Weights of a small GPT-style language model, trained from scratch on English Wikipedia.
Size: 10 layers, width 256, 3 heads of 64, MLP 1024 squared ReLU, vocabulary 644, 7.42M parameters.
Architecture: LayerNorm before each block, rotary positions, no biases in attention or MLP, tied embeddings, normalized queries and keys, shifted keys.
Training: 153M tokens, 9308 steps.
Each number is 500 + 25 x the weight over its row's rms, rounded and kept within 0 to 999. Layers, rows and columns count from 0. Numbers have three digits each. The size before them is the row's rms in percent of the matrix's.

# layer 5 MLP up, 1024x256, rms 0.145, rows 865-919, columns 128-255
102:517514518482501489519503477485483514478451515489452518488477459472515538496537480504533483514498475465479522506537519491500487534497497461466475501468478514517530479526476477533472497512456509460505519499495488525538479496500517473510460540500515490496519490525504497503471476484511499502465552540503559493476514500523555516504500499504507505482533524463442522466493479481468471488504
097:522570536552458522510498475481515530498481503479518497486514501512492499468455494493479471505519505500505490541520453487529492506489527484467482521548490471498558488490470532483477472527507493489504481526523459506493478492489531447487482512476450488489505539524458521505500511518473497504530487525470487539500536483461527458543469486499511495533476488502511498496491465529451518485502
097:464492444476508492493526478495491454510529526500498475452506528515483461488468528514496531531532515504524495536484475514553542469505509492499471489492526489499528528469499503481557507532506519492508479531482450466537475512489466527469497525514536506483456501534531497485492499515500453505483483563516497469426525504500489495506489466564468503491528491499488481490490537465502491519487
104:544507479548472488478550496497475503520440487513530493518487494568437489512515518543513538477465538536498482511555474523511485506473498515498448516501447526491487532507526471510506476493505495478470478559514491514486576515493477496504502464485519492526499497492502537475496511496514531499522522512522476525480449484498499537525574505480532497506525477500523523499475480495507481496480
094:485504484523467497502541512489484462534465516466552505522521482483520495492518503480519467495489474472516501487540520473510504524498486499539529476511516491515478502492489502527469486530491510502492517473514487502478454500512503543463538467495485545527479494479495483516495507498449497461474499519453524507483511557455468434501490507510549512466513503495413491516494523508486495513515
098:491480452474491504456481477499505518490496486504532470516517546504509510493508519443500500530513466482529522480517527513468502516496514541495475509477522490487539524460472471486487464483469514531503431461492514564535491504479531470473469516496470478494448495442505488518464497484505475525501530517491506549515510492480514495478523482513508516504428490450478471506523461492482504502491
096:469490484516493504473536489507482522504527482515502510465515537501511498510535516501493515518525508491461496490451465492516535501499465499459498522517496487570530495543466533512507504503507469529500485543504472496488485497512544504477488529484456440504473503428535509541517489542503479537512516470502487456472502489459463496471475494520492528486502521507442490501498481521492500492544
098:515472499478483542498529500488489506503504458508491486509489520455473539446496471514492460521502508475558499511504512507510510509515476501501529471487476485501474491504511481510489487518518492458489472519482498522514482470497515490484553457525518558501533471547507551518476505506518529501468469509526529507499513489504531517551497509484518494464489473495536510508498467546498484504467
098:519516468494495509543508563507500476546496496509514536510548455491485522525496511505476494507508513472495498521492494502523521490477486535481462497491494482490518528482491486500515474509572520495512501435518513494481464536493475505539490490501525536504522501508513571524514524499490488552477496488528510507444501550420462511512507483477472490497472469455509474473479482517514506534504
111:515505564479480503521475488501493481531501461481457532461518472503490517529491516529491506509528490476486434500460512495472507537511559529510464483511542501491527522496492482490499487459486477480541463518523531519540463503527499502503529490506490480541493495470496526539547520520503502492491467517503529503530522515561488531489482464495501474516478519540492491456473492464494502500513
093:466499526491488453506500519495519468488465496510545491456540476510487493479522520488505519504492544510492525477480524531470542494481498508499489483432533452490462442551485492503512478512507558510485476503508509538502516508489513471472509437474511468530446528483502460480467496527528489493527483481467483542490491501504489533474506475486481519476504549484534482484480529474513471545531
102:503507531546444502472480507443477495460516528502515526498511512445510488417487499510510507496462473505508487525502433475478476498451510468482463494503508520467467552542497522515514532539537495501528537486520507482476533496466510483465465483568535509495484504509509509512449491507483513443479535536525489488527502511491493506478524561461513502502486498488514501505513514516465459496532
108:518511506521481497478470453500497520466526511517511499522523489503441503501548454489491488526509518503516474515513503515498545503512536466524496522540466511479482517514517528520515482489500506517516505498511479476518476484480538520487492507497445515511510527493482511521476511515495493522487515507490479525427511522467480507502527504485475495491488504527448478498501464501499515471513
100:476487501477544473485484484483539518493495509561487521519475517531491562467494488530511473503469541483505488501485504509535493475470510503509487553493496480474482500544500508478519588498520485481489507523505519488463502472476530487544484495529484492526485480516449489501526547521483514516452475465518488495496482500536497514473521495497538529510492448515510503503532510459497507486518
103:507515485509496530499505467495475518497477531501488520499489496484465521471500483458515536509485491470496440487492483507495443540452550513498502503513517511504460525482460527508522479505513527486510486510503518481532526509496518535554458507488449495509512480491517489536497455513510536496497488518494525524517488480519504473496465492470497489462474520499500457519482470524532461524506
093:546511492506493546529487508508527492526540518495474499504478501474449532507469493495526502502484453495492483501490506512474516509503471467496495469488540512524525477544508511508520485509511495517479487472473520519491505477519544509500505520485414463499517491533462520490517509536472536523506506511486533499510543528485481473504466478525498491528491467511508475503482489484518450493510
087:487545514508461507506463455522552520521505550489488483514517511500458478543489519494442562534520495464472518541504515477489534487507491537484486477480464497500477484528489531492474577466479500520495522458478502510504479506505491461491513532483505492477475491487500491536518490522508534481506489483510493506505503471502529508496473548503416504509490493508505502484500510514504491477516
098:471510494479529463537531512500524470465502499475488507522499485482502447523445485502474481524527515451495463482476549494502476505538489492514521471500520477492561493496494498477496516545503533523531463503484482512504545460485514516529509497485499499517474487492496499503520527483471490512471508509467494538487462497517510507514459510517488520475508472509477523494526486483563537536541
083:520507531542460453494523505505526454492543493466513497525541542519484499521494508484488485519542478494475490532523502550492501513488505487509491507463507531470463552532503452521504484506535513489472498497503515521528486532519477506486526486526511486474486539482536506511481474545527526496519450542487493564514486492497485523472471498514519483489512456486523487496494468484480530530498
101:469463513480520454477485507535515523520491517518520519502490519501528516462526510543511563475508515501515462477529519527455477531505516490523494473476487523498500518513463484484472472468502524489511481504517449533460488523545515513502443446516465491502506486487456488480530488523500520466519534511527509498490500512521459479516487488491463507465479480509484556492507563525512505510477
100:485504485505515496473518488526520497478553529470520478514531508461509481494498486487488475470512455475483523532495503494499511583514518518492504519500520464476535497499533481515503492537492467506500503534530530532455493543499569489511504506464535447486551464511535515489544509483483499514482490474463485505516507518477494467472464500520509517465498492458533471546527534497470496479479
101:477531487487484491523499486453499513530455520530520506498474497517478467530508527536541504495490473523478497537535518486482479568474487507512499520502495507477522514527555521472500506506529536484493446512500500503528523505500498490489505498549501526470466461522474499440509518531524497448501496496497493479497515489501526540534474581511476547519444517502523448509534503534512480489467
096:512473506499441464523479536495495461491545499474472515478543541463545516477497554527489507472470533470496499474488540499461506576495530508514509543465491475525496580526487515520496518508514480507519493486477504469517514492519458499521482445514501523448517527479502540527515507490516504505475457509507475505514501477494472500557489474547512495542506509503533542502559514496502502506536
106:470458465502492490512514533445501504534486480506468577488472516493499521481453477514545504490510493491456517520505523482555526485513474499484507506540495478498543509533486523482468485478481525496449462489531474463504446483509511519522515513537508546491496481480504518484530491488505487483487494466560487461532514479480527490488533515520470514553498514482510556518513492488528530510472
105:512469517511516494514483496497537490485528497504493558514547508506491480503486484480535503506521477518509481486497493436475535557562534518536467506501506503473547489520499477503447504544485507496466502464461521482451453527495477498493488510516483509476526493515522517518513533499514493515458490553503467505515481536501481504510479523508506487490500511469486507519513464506484496533485
099:514496517519492521487533496514459529562529500482450480547508539501485498503498493465478459509481464520467564507491519482498559486466496479469505503538488491532524503487516511473494497474545494523487501474486482494502460514528481537510511530479480538516479516505539462505523489469470472498501489501449497543467483489498509531498487506477525505509506475498481492490502533499494499476497
105:486495516512527513525500510507487496550491500538499517496502522473477477501503509513532482481490455500509528551516455511484543498524486538483452531498516486479480501492505535446500487524481480439488548500559497453469518484489485473483505511500523454495450476518554480522501478549520509509528496534490479503511511431511521519535497484511547509492505469455496477491485461559499535484464
111:523491549462483488480510476506471467514511494538503547506477507503471493521518456503505485514497497530481514544519506455506477499508541498500522466479430493468514505470480554487498482461498499467549484552514473491511490476520527527510471484512548527488521502505502513498526464505500472466476484477481492472511498500510493515508474497429478506499524495517457509480513509503507535455508
096:485516497481526499481505518469524579527521483516520488557511494490511475399470491495508506499502522543497492517478468494464477527484504460506489496486513484503520554507527486521516545513474504481499516519492503454515506503492538500510490502534490529463479546470550503490500493542477503506474505479509469495526491448503493520477498467520447536513526474459495486481565543508473515497482
099:508482481491492497522498523519520513507477464538505530470493527459498489507487503512514510502511463530499506485477501526534541489507486498500496504538491556503521494500471493541481473499490479498492510460523483519498524496510541536473501511508493485458538523433482492567513481512521525516519518495523495494523500518459570466505507475491462496526517494488516492528509500495455442453477
101:487510524465505528499533478497506517486491534534492482502516519489499508472522480491470515470488523482482467491497512501510528528480527482515537512520495484523502482487525461527512544537504553483520495522492482467505497474499498515455492491463533520453561447527469448440481512481514408526454478503542465479481533493493502480508462545473470489487511472527503572487561524477528498516516
100:477506490488487502519524539498463535517475476470469497521500486500477509506502499483495503471546516533465498576528482466544491503476509530505485490472521517539505474498477525476509559468513493487487500546484513515530480555525475482504513482491462540473498503503481501521520484483491484526492521470515531492480515496501513504497518483503502523481489493483475496455499500473508529527484
093:482474491516481523471531514506508509505500487491538504483492506568494494482503509482503438512488531509461478480524469495533494497500569446488501508453566459529484499457506533515494506489499523486481521499473504463551536472518606471500481479520483512490467482460490512525441510550499518469530473497506499525455491510473504518544494493505497504580515510512503495524480499508475482497528
095:508501510533498555515554537494513507512509567501510479462467521491485481433515509487496487473538497521495472473525484496448515499501518516521476512516488491515456485485526477510485534470512493459509481496526509519526540550484536462528479496490489515465539488497519498478492515502485495465481471521507483481514536492497477523472508501542504477435507474487500534517521509505513542514568
105:463561461485516517499479544535494471502507470527467468465481480528496499515505519503510498478433504504493493481444483507504532488494489516512484491468466501478494471457517533505534489478519518451510477539485508560509502497545496481513567513493515505508455538472504504471507480476489511441491510532522504524491516528513510503509523532523545472487518474484495532492543515501511511544465
100:505501478493501443531525507513491453485488511545516546507460518550583502492529458507486561502479503520491509518547521494476480532530482421473503510458520490528474519540481512509503525411533462500499483462485480480503536508504471493524500537523519481489522476521491457507492482515496510504507521496489496506502507542442510500487495472517499498525473461501509511526457498545513485538534
110:493501491485515503514542499533483492512541495537510473527479481505526462523464505474478576520509504485503513529510492526505477498485471492497491542496460487488501542479496478493479499520521491512508461531518494520523484489478500511500505489542517502467520541502492505526482527491521516501510490503470561499482480494475496505506465499489509517517504482440513604508438487511503463498469
100:540539451488493500503467449514448490510481481495462494510536550492449537531493498526464505478503531504501532485499511502537519466515521474473504470452491520551476535487540499455525514483531568486532515511534482508501479522510504538528502525508455512507516511484524456517441492491457486507477500541528486488496520497541511463534479492488515516495513486500495492471475531506488506494511
098:509484469512502511489489535484507520464529513498486486514455491530471483503490502510488510516526451508484528502500525468466510521464516488505544485530493420533494485504511491492508519443522529484529541523522504490506471478533462488492518560508510497495514571540524508536516475510510536516513524515522542475516506514514492447510547495493522471513447466472500496516529514519482498545477
094:522456506544528440487511479508492546518467493511512524497530502510464529475483510534496525512468460507554527519539488531518467508483486481490486521496546489519516502487506518454489530470491509467497496506549520484516493511487433506527526498585550527499493482502504533528507488497518518513499503499494520536520526516506511498524485495460535520526486517538482487521473480517536449493484
087:474508529540490489484513532476492488481524478481461465470502482501545490467488504530501505547516507518471489516518479508511490515519513489500544532460497546509478525502516472512461530515550483495491441477483477484497538499548538496525436524538488497532496489520528545494431477496484493522483441474509545503504513535471495520549505479458513528504495475507486494494507518491483508506518
104:512482482523481489513512476482517486491514490461488500463502480492474490509519528498535543470481543466513440559466489500488508495521518533484519507527489512517505522511504509533547492471500483545468534539527506450513552491474484506518421519507506509495547505554524513508517449502508484476492507500488522521513533471458498493536484524502472470450461532461499451513493530485473452511483
100:514486490498491464490479463465459526532499502494490517505498524482532490513525519495535459494537473510490517510537504507516443478509512489499542511479528474575469492494469480508516478441482526535494516507497498517495531510463487484477510442526502513463487490508512489489514494449522485532507524558488476523466547453527513502464539495496517567514500496518551528504509496473516486495533
101:485507471481500506502508466522487503499540516516507487481515505502524508490546477446477492457464468523516496479508458503476479483529489488461484478503504491502465481552495564521516479448511509444519476483467473502486497486465489493493469529507476478503464540505508495537518519517481492509442499470492507482512502482503537525491500543538499457496543536528507494491529473516533511485518
108:468473486468535510468571460547504501494458483524505475496529480524491485516456488536517474492523463435499514502435506487461505482520510481482539485495492517493487492502472528542480489507570498492487514509488455525512508522512529454526496515485510500517514458481478469509494510510505477476500490518473538484514470494497518523518489527482509530503497487470468551507471514525548543523508
095:511448450462460542493528518511531494522499495519506462489478533542526483493556475463513524513459534498544458477466493511476520497487457473496497480484450490503470499534470516532478502480522527520509479508533464552536517479502500520460482497505502541518456487516541483536469503505516500475456501483518493513516504499490483510488483502474524499515523492468486525511498489490504489479507
100:481488514520521506528488510507519512541491496472500514495494504497509504478502481524511500503496478512540438509495495484444458493494494487507541509502512515517519495489559512495474515467495482456515482514508435500465459468492497496482459542510493482476481527420476503525507474492514510451489509520510481495514512483477515463517499490508502521483480521557463473479493505460478487532443
117:509505507471430501503488456519549519539491533509504510495511507519497482437442486517528516478507495519505533509482490492460478507513460502479466488516496522484503497480533495521492523442473556527483498448505519463510490485531494501471513473477530507484525512519539513514479518511476526498464489549471499503490540500518488520479497500559532500485480506480521516481473467458488508460463
107:475520532464503479478517490488491489485467524499503503523520447558503496524467478474518515510502522543528509496510485522440538490478481482500503534515523544477521525546511494488523505483483475512508494480513511522506461483493497482546513445495512499487489523530486473495504496510515462492497531482478476518468485467529466497499530491533502469490511539500495490453518480479519516495479
103:485484511517481544527478511504507485479465500499435512509500450475497474488486507525500481485500493481449490461505484511523492517509493503512501538515515558496503509528530503514505504503500457495524474461475531506463523475423490502450520478506495468458518520499485467518484448511498509497516526479477502500512506465460480496507528483589475505533523480492494478524514547464519504496519
103:487446501529474488500474486453497483462504499522505484498526483496489559507505491539499509475532495511492491478501470530485497538494481484470491456480506476538497490479515531496475521484520499534543498528551460530502534499517523595491504528523485479510517502486490480502512460514555490483545462486505507540478530473481508493503513506485489548493509497478490533499526477502498520509504
106:470524487496515510519487495534461476544535510492537501507476496495505479507527487488496488496439493512465490485496532533498496490493487506485494498507477485469486455448530507492495532502460520497524492534485499510430497537491496475485486482505507510450512524506459486519505487516487507514503469511497543517511473497486450523501491550483488533485472504519458465533502471503469542480495
106:473487478499563534520521549495510526521485527523462540513508525507478485514493464491478491473489477509481525466516560472509517505474446520511469507511488503513495491491575520493452530523482515501479476470532512480518466489522478490584516517489489497518499500529512468466494507518491453475495485531506477544501521468496524534511471508501511495513514492529492493482496457429456475484478
099:513499516500463518496507474510477501491473518473492562499494537507489474510507523500527508498503503447538495466506524471472493479556545483527503523518473546540484487527505483521449501471476499488441496488487522508514591497540484527516512514500462477513513498508529516515521444523533439499508462543479506527477509460498489488506477474492463509453513482526500515475497492478476507488484
107:479472498461523513537517493462491472520484499462479491562546509480526501499528513517500486533527460506462483524531476478484495485497487490495486488531522458473546481522536448533526484499518471537497521495496457568531482512474534511506520528550470505481525511507499498472490511513534514483510492530454486477520454494509494489490513552488467517473493469514485521486541513496476513511497
# layer 5 MLP down (transposed), 1024x256, rms 0.0702, rows 865-918, columns 128-255
092:478505510488493475520507521499493467497543484478534542491554528541480504546500508491509470506492471442517512456521489467511512466513485531473510519508488535487469518503531500475500472472491488505507510469472501536475475522503515486474493508531475480510508497495491453465524497489484515487478492490524509463518550478500539501545497508501501469543480518452510526487502485508485540475495
100:487531519509427496534478499466512501480502495459548521527530510530495494490530526508468506484495526466501498500465524497532526504490511502501492455497488505469518472495489528493523496503504504445495524497518501466496515515445524518517477507482502485488492459478487493468515488459496470488449524491435475507490514529479510523516490507519492469495494470480532510478536492492512480507479
103:479521478453500516486486469527506518496492525489528473516504499478514492533518502540483485498502508495515508529484489528506542515497462533469484490481526512493499483477514529504517436483550514482530474499501484479509531521512533530500515484494504525527524524499465512459440497504489500484461538508502473488477498554454481513509536492508494518510481554481476502464490494527508465504496
107:511491495519536526496492512491444489515521523475485480477533499466506458531462515459481531500513532523488489533511517514510496503491473526510524475497503472486465508453508508447573482512511514486506495549474496545496505505518450476495478476502452510549534536482536493518457573488567528461501522505540520512489536508522493486472506501523459461430486488492529520487488526478489520494514
092:464527463470525481467497460497504508513505460484517493462494476460527487506539463492504495511505498522537492503526483505497506515512473469488498488499495500477469485513515516482496505528524516456456509457526517480499488499481519486520441496465505538506473520468518500517502470487476512466499498488509512537481486473520556479535530513571540571521491471511505498484485497466490520553478
099:548464483492481513475473439493558506485465472496493458521512476529527518520505485536566488523539521494547483471517512495524493496473489478457483519482499475490483507484506553483476546539495457508473497493509525493504518482494483498480501500486461511525462502502470493482478548452502491488473480510452504494489521475488526499506511512517473500534470504524464497504522476517513442507506
101:459507521519466511445497510494506501494485471511503488476498529512518523493525491462517505549494506462505483459536478472487503504507466483420492531525521467498518500462457466501518524476520530547501483472511495500506481511486501479510455515453495488538455504464474482508528467555503543505516513498513522499522523488477503505491485482565508483475504491519508519460482504465503524513539
097:431495502533493515454468470490480527538509468491494501508496522460467472540547505482506524487495528503479507511503518465511516509488480427514491474511468511491503530554487531558468480538532511483467462472510501528540541510455519519517520524502498502512498522484466501488489505485485529499518470505512511532514496558492485502521520493505456484478471495451514491500502459531496530486484
097:508499447486484479465462480506523495488486497535509464498539477480495496471516537494441480516501529550554492494502516473505517486494508506486515454471561532512487484499493526523550497477494474474476509492503537509514489545528492513477488531490555507508500502502496473524537437500477482511498479469483486487519514519524494521528475509484551470473516508473518501488468489494535502504479
111:460483536491505477527491507535525470520508471497477492526516520501497491485464493516457560511510486505548470534525477473518484493524580469489496536548505481509476485517473482531506471537505493522554470486483556492565499487497472500504511496496487478489506475517509522516503472524534522522456503500530476505501502435520496504487475454507501485487470491522483482480497502501456518505516
088:498470515512525452472497491471478487502514486477484499533478478464506503508489498498528471495503482527519504465534534519497529513482474507529480513500496463458482436486489521503528482491447494494501467467498495493530518480524519471432515495510452528516484497481487502498477531558486504492511500500533479494475481497474502518492485513469495542505498499550444536477497470504526481542480
098:533478472510523511501446545507482489577523522477497460469515478483504491544494473523514467487503482531511482513532557522525509551470534469522498496519514510443519485484508490513461469541498505469555460531502530513504536475467494517477508492524522453471522512501531455495471489497514498517477542494467482532521454480477520470516538529548516520517489526492530499458506535517479464505500
107:533518485509473514521458516473469535473521534479534489492520532493527512498499479511529477475467463462524506510512520539511511511524542485472466494490515434513505506484478503481472477503504510533526539495522461537517489463495494492566517522515523491498514513527510490547474513520506492478522514505430491461497542522455497506519511495480479509470495514482524495487539482473479526507440
097:497483510474441517488499439496510493478446451537493527510484535465514497459491502484474479512512565484504472482490477510559502517519481514517520537503511490503532497496508483514490461489514475501466532489509471508552500488483468542472463511481445522511491482492481478501468525523474551470503449482517495508515527532507516539508486502481526479540549493522472488466509539517493493487526
095:529503499498511534494470525526506496456493518524556506508499505495501535478526495554491507519536549530507465531499527493504466548507505491511491502506493484514531550492518505484485503525527551484488516506494500515496510499524498544506503519518541467471468482526511479502483543503509509508488500570507504502536482460477529486534525474447480543465527479473457528520523456516562528451493
090:529461503519475503500509554507484522502509500529489550517502481500502548502527480508502547494486476484471493524475512494497505473489459513521478519518495491493495485498518505539498495531514507510494496400488493512512481516463491451505511522490498486496505506531514507499500483511514472475488498513538510538522489500485496519518539524480540504552564489522482535456509497447502474505478
089:505506505454524508530482483448495496484516487537493447500475498501528496504492492504489485482524476507515491475477462512500440476501477519486526458504554515524506526471521524472503474489502492512467486423508491533512481521471500509506497496526528498536508506492509502488525488475516457512472516509510500493516476492499501501517448496482551467488472496460463494506486502470516507564487
098:486487511509519505500508493491490454510513494456494497497463492501495472520518491492519472476487516476516475523523517487445516459478515516509491539488496516531541529484472525521504500510449491478490469498498474464484497507520554482533513500539480506513460517536507467459521471507482527481494497518474504507509477507460463515486473460500459501494501511488469529521514486498516517534486
092:534490514454491491540484488509504485503534505518469545482469528511475491487481472522489501548500476461488515492496511525526492507539537486534521491484491520510490487539509498480483497505511550442488488443493508493509484514538439467551477478505488532450503503486506508470466531527507522504547498516452507527486499527515507522498503460524474507500494493486586494527488500524503469511532
106:527471539515519484464497534561514488487467542514524497480544454502490488487478446505481490461486500471497484518483483448499488501515512515497522509499499475442478520524511493552524515463505505510466505524538478475474521504520455493462486545477520498513525545504443479487489518474524439521484470493515500532483532497513536513512521528447493496505546530446497542516499490451485503508518
106:514476510502549505483529489496518510506490497537503503507526475468506510455525469505489479488480498524507548512477445500477512530514508534532496476506523527535495497528502476538520494538446493486489493513479527519510517530467525502496481505483513490477523477488509498486514504482530504509461530473509477545513491448508489486459485445497496529507549520526498446491492469512518466480508
097:568474492486545496502526495478509485491471502491481503475500492500478512535506505492479498476487501501494490524543458473494473474518439481470464491519527495516570527510499495515538493502562500499517499531532499430502482487491484517500491519511513502537480535514504497488519493540470513555560528486486517499526475510541526511501474521515486484440511494512496430495497476492512531492536
099:468505455487530471518536473485511569515501521474514474490512514483500550537551472526525531520487544517451492469452490541503481540498482474505523519499541474485521468484542543460482530511504526509533505522487501525464538507475494501547491529481499520474515501487475546496486469501509494481511527505502524513456488482489497521509518510524511504497487516426477484506459493466521494484517
106:498496516505457447489520476461519487510499497555497497465463513542550500481498467503503499447501481512492508520532529514533504507534465491503469478500516496530494512509489483509463532486472524519488553501519518469482495500517495564527441526495533478505524476522462501465534479478521468518495522550510485482474503468511522468500518489496498488482517540487502493494493489504492481533528
111:481479439465532510502498476503483544512503501455500503502475491488518439503497495421465465524493478502511510443531492504519485548476459496516485483497494472494511504482555520501529519511542502499529508490500533455504517502520484539466487476540508467486559454482453486506516537498504470488493486490506490540477551499515456504497489505533490480497523490547511505494505456525524513508478
100:510517472493497542534485476496483458533513491513474481541494526442495523530503511470495537495517483472505507504489488540468482511528495509524480505562510539510475482511508512491540559467483470487508471535478481471497485536495479470489488513439445527485462501515535532492519508507480518476495499498525480509530482550519483513485516514492505511487536466506519512441507477489496488503500
105:465511503474521541533473531511514476473478533474495482488528493513560446518527524495513477501499530481515507470504507528526497482481460560516516516538490562499502524483526485495465515481519498498521470514478486460512509463476511507502497506474529488488524520487487490513507410512493518520483531465508484456497487523526504507527503519500501481486539462464518505503436493496530527474451
116:498493498483489480505464518498523501542510483492534490524521500520530501502472503506504485496535507452509539453499538489488476487482502453530519475443519516511519505489530476516518480516502491487505508544492529478479484481446510506501547548478468526491508508510532470516528481501477494495505469491471515526507462499459519498538476479461440518459478526515449528485542509486542464494475
099:476513529503494477498479486480506473465482540488515512479490486472481523480461470526506484462508477525499489503535510522479495447496484515514480490535522470534492495509527472494496565489481477520498511457482499464533472561472508515520554499490516491481472516514471475502493516482523497462559503520497530467523508504572502527515491536556454483536536557514493528528532489487529480525511
105:496491520506475483487510521492492507566463462428501492488518538520508483524530498492531536481542485468500537530502496497476495515510468485488511502447500480478486534488525498532514502521538474525474493460479471460515478517524458536488503523456489521517492502497480453523482502490504508490499519528511497513519473529475515506464505525531506492514458512470492508483501506524499468480500
108:518464527445484493443503516492523531471480523496526522482495438539470526526503485450513529506507512512468548520494470524442513438516443497515477534512467478532532522507486501517530515507493486492499516509518511533500508519500484554500556509550551513489525473476473472509499477540524510487481499513536509478466488499493524492502508511501485481462556512500514501498498502500492506450495
103:531542490503485525498474510487511496437470524491441466497491498508506536521509499537526478500501473509500501529439458502518555505480546515508533500519520475497482447524506512456509490480517492504507459550486485516509524500506511498509498468519504539516526470491527486499503479466500511484500452539463468497519499485515520504482475505464518455553540481525492498486516494531504478540463
103:500500503443478510491490472497507468506508473523517523506498486485519439492494524513487444529478518538546511495465525511501529498449514508553459496449517555497510464458551484497499476485503469490475464515524567497508456499483509525484515449493472524509499497481536494475508469505442518505517490482492494551488532502486467466490498451512482518513475526511495557500528545499525546485516
103:543504499502458483454492501529518427470501523511527482504521493501446480459543502522501513489505520531511497478488472511512505505501477561500526488474477518500544538506521497501501482480496477510431515525466484574524476517537510494475500508488427535525512488444473494509516470514501506497501527467499455507492541524516507530534483496502493511506526549493472499506507506480535557490517
116:498505511502524481526469496532444486511514458502538514552474510499503489474500494510515532475523557470525484469543518487502496504434499512524466479469496494528493407516487524517476514477502494503497532520547514491471553512503499505498479496481505521496517487515508488471477494539474505507480525491503452484512506527496517489481496493539525505438539476486522489515507505553477500472489
091:521509537466525522532494487508508473511475459486505455500470515486515548520529514496524533519512500544527505501513478512509507532455466505509512463504529473509517491485515507467489464513484519495522515428500521537505542520514539462489501529489528546498513502488535498480496517569460520523482519547472505499528486447495494540527483528464495485503457532519496499439488517526488489487538
111:507484508499465494459507462489512515501488493500463518538447515476499488534478496438477501527498511548516537543523482520481517484464505527508490528519540478482477519492498519510522512501505491462508452510512544522519511467459494529537554475507496486479491507490495434530477503493508538525517554536537486460517465496494481541474503509490549496506501515520495505458525498531504488549466
101:528480519480488462518459505540496528525498505467533506527464498446496498546496504484515470504483548498496546472499539498518498531546502510494514475462522501479467515502509539469529521482495501478531529483523477492512463534472458485499505491545488507545505492528526469469520519481509447506437503554519488484487523499538535470504461515490498517494507517424519479491497532503507500533499
099:397528515533487529533461504495528477533517488511527479482453482499485498517473490470538494494499514536473483449479527504502527524549528479489473491443478487509501508486489447486462488495523541436515479485483517482480505457508497532503521526480442531509495540491487487523559543485471472517511526517531501503505497519503521533465475489459503511478524509495472500525487478486487491493482
103:508443485536444444512502447497485504480547492441490514458491518506494461522505498482495501490489465486533497476534508527489448436515507482505480504495471502453494526463486487498476503478489506489485518463501494471502517497497525484448473538512481492473469498524458485508472463472516512476514521468532485493488487535535507486473460483473521516519529559516514498457437550470495530545483
074:499469545499504500505450528463492528507466510506501516517524517488496466487482484512516513503484495499508543434472526501553534506493493496488514508501506479481536501511497487499497500514496472480499536465495514507554518503485507496514487493471509487521514482510477465512483561521519524504469508521504544477487484572516528501530481511440454463468504515510515476501480526521507520448500
105:508526508491469502480496505495464490454556545527523497537506513503501537505508547502487462523516507505471501503516502505464489526482505495520532525551467501490470523586502498503501481496500519470536509508508503484492524518528518504479502526479501460484501512478471469498483476540493520513523481496534503473536511518498492506530473510501505514501486528527510474465457538501497519493495
088:503522479463544482542488550510508485505559531489485479493535504512520493490521522500492459519492524540488525423469488482505499484445461529514524509473532560500473469516549487506534539521479524479519490508493493468492498482483484487545490495490512518490480521519496479451534521500517475492482494505474480502475514511516519529501501461442493465502501485527510501475470520507513506483483
102:531445536549498531493490457505507476478505528498505551500528490532510506521511502517559515490539469499449519476488483510503543508499481484505525481481477515502484468491546493486512493486494495483429536551496500494530456496474475525484526489473486481565482478520534535516478517520531517499508490529490476516529502512522482463515513500526505459519494555459539495522544544481450524495503
109:522479482453505479532486505521495530503491457488482546559498445481478541482516482482450481474524488486473487535491526507520522499517507527488479519541499518469511529451495559489471489516523416533467505440500553506486552540463495494493482538539471526500456439512502444488522509483518527481511497483513511474497462506517494482528491490492486505501529486499479509468531481493509532539500
096:494487510465480509532477508520472518501508496508504500534472463472479532503523492469493519503519458523540527476500514515541485509482502465495523526468494522514491524523517501475525500513516528509533497495462506480491527479465487475510486485575499575493500504528514533484494507480524517435505490535541424483433520524540482485469468507500473503511507500539522441496494529508506468499516
099:508488505501523446466520488474501545547514573518500497478522467481518481491485513432514525473511470506515510494493492476500481517537515505526519495521553527485532518524485514514523523486508513524499536505497479550537467502491504504501494488459477579539516493498484455498461483489508502501461474471482453481534472514465465484503455483453495506528494491511499507519482493474517520525497
108:490525556505501510514515551505500517485460509529507537536510512508469459514516533497508489508479522471489483506491494474476490526488488509461497521492474481517485481455513488537485536516500488454448473515525487524475507510510454460463529481514443479443508498495456504502498556525486524489513518507481532463487526536502486506510504518465521474478522522504497493494534488484483528513530
110:495467522455553510496513505503533486498518479507520523472482514538473522506463472468477469539521492531539487536537500499506463523503482561526487442529523462501471495482484477490489484478506456540458586474505508481502482491567484497496512489482476547497475523485497488481465466525501458534476511526497497483478520500510510467491546531536494524535531521510496475457495506486488501538476
105:512470504490499545459554514518500470494501496552488511485473528503496576500477502518452531512479527493499484501505530538539506522505492457507491531525451474495510453477495450475465515525499523454485473547512511534479482483504485537475457497468517505507451559516496509512496524496488551508481524458501498502522485475524567490511471535493446493491471473500538519485493481507501489514498
099:469521488502480496466471539522540490494511476505523516455468501491482566494525524539504509522454496447473531545505518459537490512508524512471495527484488480526503522510511438506524445496514501508560508499489474509454535493515459486523506500475495493483534541495481472545521434492487518503544478515517540487489477538474472492482515519534498463509492537511480539471483484503521493504473
104:508525524481434471507510471467504489492524474468482528514512539517519505539525522498499478507495486474531453529452513488518483513488466534480467505457505480492527491498553472511527513539489488542491477462501524481489496487469519502461529534517493462482490485492481502493510515522507508515467497478485496502501478464489506532527453483501537512517517494483528534526501467516548505494474
102:481485502475491525493481550493502499526544508510495536535568481456504432499478474503468476513540503517503536499476526474472472506525475502474477486544505510519478480520492487497537491542497491489491487511476477511485458492533461500488530484497517433473472477460478529508511542545460489521500483500533430553487500517504521488535505527539543516494529513499485514501492488504476523532457
104:473474487494473544486489534501496486484480500511567513491556500528502540508515476525513518483477497484520482452480496486491507539508500458483477505498489493523497510483526493497504459490495521512543517503537511445527470535505530516514523477561509524516518471472458520526489531483491502472510556464536518485497526507442489515485470485535482482504546484531508466520468485489502497492499